Each number is 500 + 25 x the weight over its row's rms, rounded and kept within 0 to 999. Layers, rows and columns count from 0. Numbers have three digits each. The size before them is the row's rms in percent of the matrix's.

# layer 6 MLP gate, 1024x384, rms 0.0499, rows 894-1023, columns 0-63
090:516521533491541456493518466509457479485511540518472536457496526526495514494478566498502494496559493512518518514505484526510504480445475512525506468520484555510534512482478497463483513497465507
106:528491542527499511436523505512461487489465503534466503507467517507525543542516534477473502503529486535488545530463522485532466467498472476511480540511551538515525545491469472499531478502508490
101:488522505487487485521493466510502517481520509507524488450484496514520494549491537543488510522491492518569540499488521491490512510487534486458461478488533504465511548500532497497525504527466523
088:486485518513482503515527497505526495511525453504442540501474532495499521524464491463520449520510520521520494556496478500510471472477481519464497489502479516516510522506488510502503489557492476
095:451523478430466507530524536488470525486516450516502494515496471464541523509510503495511546567485473505498470550463499490500503499488566480472530486509459506507542516513486542503481460524501514
093:485500527555510497452490456521482508486526471507515534485433505544523528497475510493554488468496523502490521505537449479504454501477524471520481463515528484540503462559491495503519492505519463
101:534441511517503527462544483491514422503463504479506508428549535507506499493522507515526503494501502493507520502484464490470555472493477464485527495461503497496516550474446513508505489548531501
107:476447466500459497521484506550510533495478481478508487538535502490483480483476499528502510523448431547495496487539549476514512529550485509469541497531525529507526535529506487535508482476502494
094:459511492506498490520500509459489506474505487499463508444501498507489488476513486509503520473455552490500529523476460533502547506449471495482529481548499502479509518469497529527486515482472520
101:509491474494484508500511516489550492473532499510470491494501520492496551533449500550465482517570517509522519511535549509488511496485514534522494476511525496536533516504519527500492470482496539
110:563515508535525503474471443519481511490462511535469511464532472505490440488493508526532496503508533526515500503502521509476516493499476502478506549501498483518484496502515484468504463518514519
099:480492469527517531550526526526503456485460440485534516497499470521529486533487488541507478528510504484505509487499472498457518466466505487464480475546530501510496502505492538516479524484486507
100:468483489530498483499534484521451552570491503498419481554505482488453476467475467507509530483576493484487465537482496471479491475531477532499438491476446475478564479501461496494460463501512514
093:451525569481548487485479484456524525563494462500472519444509465487454484506507525483513482542489453498500512500469523531514476524529510464475523507520496463509513508480455505510507515504561535
101:538475455498511473501561472479475489506485515525482514516489499492479485498533471478504531476498503518499516505472483502540471504552493486490472477499438509532549501479519514505531513499507488
091:496540494477475494521468501487480492508509479501467467531504507499510485472503527514561513504522524510495494493543519556500463559496465510461462547488547494521524483510483468515503512503484525
090:496497503468513495504552503464520513463497485473474524511498490527503523507514502489510505545499516503506461506517470524526515470542556521485487534478496474487505534466504506461471527522532508
096:541489453519489507530477498491484517489489496496505501482504499502502499530479494500491500494508514480505505507579495501460483486544501517495495531484515514479539535524491471478482535514514526
101:536542493476523454476498486518527528498537498487482515452502534498495483490478498491509486506529447476457482516480511522516498493463450505537539481515515479515520528535494509505481506483510528
095:485482543528491519449535536509488506475527453512525491483480484492539539451491536489534491531500461514495489502515486452462470471472472516485505494501490519526511510486518486484492464486503496
102:509506486508486462480545538486499485510515500513471504488476483516448513510490470498503463520477471478501504497524482541476468441467500462495536511485549506553472538489509500530507546533492523
091:489499528487501516516466503515471540510498509521510537495470470472521502488508508503522498515466520494452440439535500501483528506493500480527501539518469472478546471456518553505505529536487489
095:546482525488478462506534533503513490566487545490464525519525487486476491468491517474492509528507510511518485479495534529515480477486509498479466490533458459499589484512517477521505487455500477
098:523497510484493531524473463483494498538486460498500520511451471498499513510471484524490484488485482499501484504492512536497467521504552479469522466501508514488506505493473460512475491525512512
099:495456494503492509470544472515514506555527500491512530493497520470516492533503539532509495537465528505538517518484476481504491471523507488492472526496446490542540504521517491532504473529510499
101:524495512490515545536427502522495447476524499498528519496497498499497512508476493505480504543478517537513483530474502493439488493507494470475517482507491461521548507474509468482521507489460470
101:484514493532508517510493496526459476507492503520489526490485522483498533512505464508474508477504512518519515555476484506486517435478478483523515482517481531507499540512499500515516501460512506
094:445555540477501533472513497474516491462549514513489502489479531494507492474500475489501496492464476477508513504478516527471482475521489526495470460499480461492481527508511488489544468499513524
096:495500504488511532454492440502507497541545459523440524494477447521497540545499537484545508475472474540500504535514530500514511541512484519521454461526502457520503535466533476519507512444507475
103:507494478536484507530440483513489491498478498491530521509492526456530497480472505532506520497524507537494480491495498514478504481508536513452491479485479476479501489486498488485518524449488437
106:515490513491483500520484540529498500513480547513507519578507510492513483527502545478533490535483507501525517485491532511504528503483470534514556521452501499526483477466477456479517473496499449
101:480463499469521518503474505501506495530497500490498493570527503470482488527487497573480493550506516525513531501502504516495504460516499500531520480456492522516518476457496496487480528459516472
096:456492517512503477511512506518468519513533479500478496499534502575473481472498542513512502519501499483514493495483490511504511470466525495449480444512545481500480552481520524489501505481448481
099:452477505481507493486532492495502530506498499536497539508513479485490480525491508475428488488455486529473468457531505541479501501495495486504533533513505481530505542477469502470469509535505514
097:467468494549500498554521526504489525512494510541499472549505462471495516530467449493473522504512502508526503505524451488505471482487533504470495496488486531486521515537468442477486489469478521
093:525528542515519548539493502536507495488497476504483541478491545468511537469503521483467507501499480474534501528452519497461509516486483486516488518505516534520530472537495490497508467473523508
097:512472484500518487489490478554513463534518512511530473492542459483519530501461501576527465494525501536470499467492536465516536479549518499497466510486442503484519523540487507495504497509495469
107:509505541484535504495485529516529502536540535473512530516485541481535527538455517556493526514504463507510487454552519480522546514489455491518483525495522458526554512510503505484533517481490523
095:501529508460494533522485510502476499506483492519532504501481493528496494485501498494516500500513481511505494517530484525495493500474482494499521488486532492516508489514493474430516524485488517
109:531516511527506498489484466515521541553488488501495506546533508555521558485498506499479525504521497553529525499504529498526525507501509506504520490508522526489497505494489498520469487497522464
099:502496483456491504480488477521501493482494456525506505451563543522513473469503482485502498512521524474459504488487493514512529451507487490489444519442510445526495477493508460515525463544540484
094:531516506524516483455508501503484488536506507511523520492495519521526468532507500503505457478520497466489533489501524529498513485508482477489519518463541466446492525549536501488492519483507491
103:482519507489489482513489524476506457472512483460492477516447530465485499513473464511463464543506534468487501485518497497470506494500473480514532452449530498484479494507525517389485530495503508
098:507495526515529456495535471522492482521494499455475517494504521524502454551495543489493488494469509514493519535517509540483494498491503491508501501499499459517537527510435481477521503494496469
085:487454485481504541509483500549523454487509476505484530485481497474469460446508499465527542505533511508518510510444484512501543527542503478459494517476502540519520523517498490540532516525502490
100:456493497533479533460533494478502508467509471517466515493481445468524499456570474481498501531476510533481493519519493506461495502488572490461467490497493487473453517464483496501502536509522477
102:477502478519502540480437516517522485479472492517513514494473467493518476501459520531497492556507475513492509457459548469569483517529486503523556486517506466501554502467477529478487502525496542
102:493490460484498486474458532526488530485538470528493516488508480476519516470512456495453493522488486518523477524484461516487517489500474527501529481544488520523529485476544515482456526546505530
113:503539494490521480520513499523561467491544539503520494485470537494515529534480502502492522495473494568501523499524499541492471474504521502466500473474487496515486493505499531503480492538557497
102:457486505491548480509468496508454497488481513535535508515479536481500441424499525478535479533516514529477530484484523498547497560511499496486480490499484509512500483529477488509530520462498517
105:482507508519530465488494491540498500476503458530463479477473523498527520503468467518532509488482488507497486477517485543482527549519482497434525530500540492542492513503494524499504534543501512
108:498524498477481532468474506503471492466467481490528465471497547469447499514497464567546531496513526510527500492483495515473491509452486544480498515483481494544493454452514491506582493502514452
104:540508541516536486471497505520480491501465500505490520519518479530516481524504519481506547449533489539501502490568507456499493529519465499530513536505531535519502540482502505457515504462465491
091:537514468484471525464523441533463509483498499513522478507506505528489487509544498498531496497477505517486496466502469513512497542529469493486484480482497488520537527488508515523523497498530525
098:476476555522493517486508505494512509494529488511532518464428518519535501504500487515523509525508474481495523490506506491480539500474468540557497505527519492519499519538491523505511484499507494
096:513490500524512509469483510528467475518516523508473498508509461455488475492486516524501504525508501517516476478482527570509468516496496504486513512468518471511468554499442451519493535489492468
097:435465483520421518481471500491460509510495518554477523486454488477481525456507488516501504455514495471510467480545499507447479513521477560475533507474468509535488489486472547509513509495471516
103:489496474495503538469471471477461479488516476514490483474495479539490451510514487516487485511474526506508479481522535489485469509540477484523464519452538521501525527486512499472509503537508509
100:522488538474501499489536500527491492494538481523517499504503514527494524463459527540443523502511482511479430533477453461474497484483492459527504485509482516527540510501522497528509467528571490
098:470525477528433485534490514510492472536467468519490514500503452498480484517448491541518511501517477517485504462540509552495483512495513516491519529474472498521522527481469522481520525528520481
092:448503525488508509541497481480500448467494451520483494468490492472494474487488502490491533508521548466447516527513543495527462491514506516529505508446498499505522479454501491538516504515470493
100:521451538527489508475522539504477502542527485507516480517539494469463495494469519524467524548520507498491468490503501475471513544537523512477490504515466527521517531510490497473467533446495506
099:512556456462494482543525474497567486494503490483502508487527490503449495489495516466512511522492496514527486475482506526515499469491514488497467492493540500497499500467495502531505523520493502
106:489512526479482495540466467477501474472455542567475502525497458478489512536526492525463483461555518465453553510500509503537479476527509511537522510452533508524525480495465443491461487519490497
106:468518462489517497527484508514475483477522487483478517481496475507518490528476473490495542505489519508550541533489499539468452455492492534484506518524509477502515495486514544477522491509521461
106:496494495473469517482546520549522511481477509495521524461487525487507487505483454522513527481502450502494485461465492594511506496491503510525468511498503493528499512475533482494500505505492490
096:571520516514506520516484531473469532490500544503533527486508492488534469498500506506518553526500475530514537525516505524479498523476490512526527534509511497495548533486497495493531514520522458
108:531481534499479462497501536559484467481453486494481521462523479536492497527472493501500481552490513531547514451487483515513502503526514471467485560483521515494527472487465487473464523512514478
100:508484497490503518477476485497551511503484475493557545522494520499473511480491525535508484534512462504496531469521454523497462493495527506511500507540504484474520522513473476507456542475458522
094:496480490509509512567472504531464521474531465497517536499482477486509538560480449479486520471501488488566456520518521457508526506520502507506511509526506454535496481518501500514491468467473502
101:519511465508504506478531481474491516505461497525527518469480502492488568483496574555516485509498524506543524503533447506527478519468489515462512503495493481489504494515492479462524507480509473
100:506512467500498465517491459513505534495548522550493525476488505452504501506518507530517532490475506513448493461525537471510519505471496493532498461509476460495479487482463500472492504496478505
089:500515495482498511508518540515448468480471483502521506506474467470506498469548521501510483500479491501517548522482466453519524539487475453531493468509481525462520491464526488489509485524472485
105:502456519489481458452495525543471504516497485531498534484498508472538493503514528525470484519492483518530509512510566501479474464522461517503517457516488482490503493524511490474526512551533489
102:521544505516484456486498504534500466516538507503490534506485525507513494491514530478504464498520503539543499496524479544444491456475524500491535537446531492483543552523519520488496485468515489
103:519492518516476480513519465463518445521497499515491473507489520514508453543501504506514512519484454501503509506504512543488452475495541521508479504471533528516554502483478500479483546453496523
103:483481480507495465495525527468488474505488494532509506491568498489497534491489563497543545511483525530508469515480499544516535474488473484464482493522458508501524510443563508476513478494514521
102:521500474531489504530504511503481458495511464491515489484489502513475503494469516531545548492501466492526516472524491477486476475491463461527507492524478441521521488484514457527510483473522537
105:500457493527493487486490533510431498494494503521485505472470487506484514510491450527502512546528465508508554505451444471500526427479485510483514511485530567503502495537522503487506471509522506
095:518495510536513505491524493523499493536503482490522490500476518494489519475494523528541518493509529481466534561480487473493515509506466506499531544553498557530508536553490522520513494515489453
099:528454501486555557473469493526490590578517477504504521542455493531499498476464499469515414513491467531513501447540512491492502479514528514478499514529489553531519528524466510472496518488426537
103:472528527483539467510539490481510485484509437500471520507503484524441492487484473495531533504474521499493503517527495512461512498475504508471455511508493503526489522475456542461503536491518519
099:501500558473482530503471467522490477497485504530504487576473512509476577510497518529504466518529503507479523464506505506443515507479547515505498488531469536487480491543518499505551507481496538
110:528504463493457524474525544508503484509465499497485504438510507503523464504520518461514504540513507564493526508461503556508521518528518518528516522507486486500497488489505515490503520502532489
101:507511498476503477505535476482501519503492451498506517506467491551527494470502485517482511530489473475499477456493532523466570554467478509494491522516506521520498507512476483473557499524521571
098:491471494535487515477537471546461506504499543500480559526469490491493470519484529507527505503509486492458488506524461548507481499481510475491500541530530458544479525505513521529524491449475540
101:474517478544493500472451471547491460479491504496520491499527536469469490516524490495494522543478509477472476481511502485526492524487494514528504513503471492524512493467498539547467510455551529
091:514526505503504495509467494464483508508497481466501516498489471491491509432483498507477430502509487492474509470510523529494504521479526516485548542506522529515513541497489544474480504523458525
110:470484509524559517509543490472486453500494469532474522499550554490506524456493468496502489494468515484531490527481528533467523484525536476543459477520508499508501507486471551494500487560520471
101:497487465507535529529544436511491506424514484488420498494481535525506490504483496533521520504525492497496514485516493510511508520488458525491519503506501473500532500490509534517496501460482494
098:542510525517500492471469481523471503515503469526458537467503548494562476511515503533461505533535513536536506491543463499485468530514501523486521507523484449501478539469521503450484530468477510
106:508519511482509505489521511522473501486510480521541493516479502497487498496474514516534501506496493488483546554528482502484517501497481493509555476519492497513532500515492435494502477513488465
098:522484495479526504467506447475436455526451516506458518463449504554467514499510481522478490511444487496490516502512477511514543489517507496502469487494471482534494493511508502524529505480482499
096:517478508481450505497504493518468488461482497518484495516485495528475488523492518528478534538519491501514478522482497508491500458468535499485484519508458528512512502460478516481513509500509540
106:457515536533504458502509470507492521476498490522488523472482499516492505565472518501496530514487475549529528534486512485511445498508515506474515500514531451494490502504525512510446496550495467
102:518477486512484459499525482538521515514487434485487463507478535470498530493465525500521438495503484466476528451491468564524512474491533457523500521510506523484498513492521481504497540526472479
104:533492529486517503506509481489497532514496474483530521519511540515485510478456498491481508533504497538529486480486494486489536512486578481426451488535450500490484507475499528448479486463518510
096:453515436536481520508535479455505482487519453508536484465524504517483507463532539492442479514482474504518479541466514512529498497526515516476516476497498491521512508495510491512563479542547522
100:505469484505512473540519449491487522479514499473478476496511454494487488523460481525529501530497504513500511459516530553464480522481508553502504557500499528472520484484516533507511494495472497
104:488496477512531497538506471499501439506488478572542507465503494488543510517529461538515504525514503508476469541502501503483535505481521497522479492566485441502524528506516525475505498496524494
105:470459456479499495485506515517510497491500468484457532473531522488457514495498481518463510537565476501517491467557459522453494486520516462486497464488537480491499533492512497503502503473509476
091:535525532452529547472535513541521483504505511489465538524528478467471463501454518512482536521475484536511498532490499508463505450477526500497488485478482531531499485524489511494503484499503511
100:526521536488504500492495474510493460487467508517475517465530473516481524486520491544489580493542496513481481533430496537475511498502467545488499485495476544498545520463498507479490519479484494
086:474478551530509512476503513523522489488508494525489532508490483450472503540506455500533454524491536502475444472442475535529444492536498536502514557482532512513544514502517492488521510530493544
096:460514544484514488506491512509534488518514499492513529525438499517526455492508493477514475458477522533481490536493475533473531463477534556528542482494508456457533476506560494473521541478481481
103:484499497503486510494507496535464513467488490526511540520490518468538485497476480487450520554520545453490516447506485554519479495526529519529526519535495485517505506496565532474482519492477489
101:489486512533461483528516493519487529523511494519455528470469517512459448505478422493525520502520525514508515545501488552464490478506473501503479510481540504539513504506461442495503467478504537
111:464497528530512516493540493507496516537488509469505498503467492526507511506503488521482513512475520524514515498510461534488504526497483516500476505505450540473535558468539505504478454462502445
102:535483462498519500440532496535500522511514503501475536461493479488496508500511461517435517535523473517481530503474522530482533482519493535527459493519469515496515544532493504484499477481515483
093:476519478481491433486498539527514431493556463492513468479514510474503512522520507468453516501495498507493497539485493483499497542496479499510518463497520525487490514497464469529492518467517520
099:505461502516507551497524453491487469528491483481496477498517496494507502535491481526463491489524540484522516538471509506504520500474507507515501480445486506467496507506521519496507468509543492
105:500520520505497512559510509572503471463491517518519507501550504511508476526495514509494524486521500515500483531523511556505474508515576504504537497499489514509541495502487535478481508537494490
104:521516500480569504526530493511508536487535507521506524497519449522479450554500531455525470545516534534507467512497527511439472472535490525459471500476541510509521506494522470501535504536484485
101:520453506491468506546492530509520524520516519490544535501522455468516494492534546465471518503459510472481510515490513496459502458471523524484452496516465482466511483544478536432491463484513509
099:487526500517478491515492471513526516450556465502492493545495521483507526525495515477507498501494474512518501490544505486497502487484513484523536462515485485526486479528512512524467511496489514
095:504513504536522549490580517494499479531511488511461488518477502504524542466458506539480496472502497514469504486472492492499479495559512444438442489489473494478498509510482553524510528501457506
103:509523479476490487471475480492483504507518556512511478516470501496548453488431547527502516534482530503479477512478453501506535495472531528503508473519465501495498496483491516496482472522489502
098:496472475468508490525472506512484502504470499526495491542520480509547482531443519511497486513496468547484499491551506464495503488525446502499543504480511507473523476443468558495472529541495497
104:487510485462498504485496540478522448536532493482483556534441495489483485494486493476462480504500516500538480509517481493526500469468533497525516505502522460542478491526472479472495520506481490
114:470502487509503535493484510507517466472484488518526476455468470507516508508484508578507493530526511517490511522466484506507476494515474509494541522465543519521530502529501515496481553546499485
116:522473517491481545472490491508547490523489508471508535483478543510492505473522532528507488540531551502506471534499485546506473479508493511479495518509531469474507545509464493521547525493506447
100:491503510497541495485491572517470518481499472514490533486430494476550492456467468511472530499556501451455486499500476490510456520505475542487526524509506530481508486475544498490514510505500472
093:524484495497463484515526529578503480490460496487512528493417467490517517453464504488510499481564460536499482500442500554506487497521471452539465483465535492544499518483505464508487507501483473
099:475513524481517458526558467485501495507513501508491500487532508528477498479516536488495496497503523459500557510507494537511493433549532503493507523440544504511465512497521558518511537527477547
100:553503537513469495496518514509514489487503458506480459446484530517429509552481473505494500489483478525522476484488468495460490518532462467529483559527526485496544534516476491495490530524479482
105:489465453472487492515524513518486490541517492513494485483473497508489519494486491556480500533471496521500498502501510500459509522477484506492485505482472515530449491537546530417490484542509510
097:448510517469463540534516559527474448508488500472550523467515494475534465569483479480507503549501484494515483475492486494493522507457532511513492488475506494518501540458490541508509454480473481
100:496489484478504463515524495533499486525473524514535520507475479558552529500483586510506509473485498480546513549495520511474507509504513516492459496518503520505493474515510499425520501494540520
104:533519521487477526510499489480497544498522440504475517525500484540474488499537530474500471526441531508510533491484566501515446497519507514504481526505518462519558513474466522486487480552535501
093:498432499476507479493476485545478505475510465495536500498512524519517477511476465504483495490509498497490531540479515463508512574481494503529524520519484464479550479510501560536511467491517511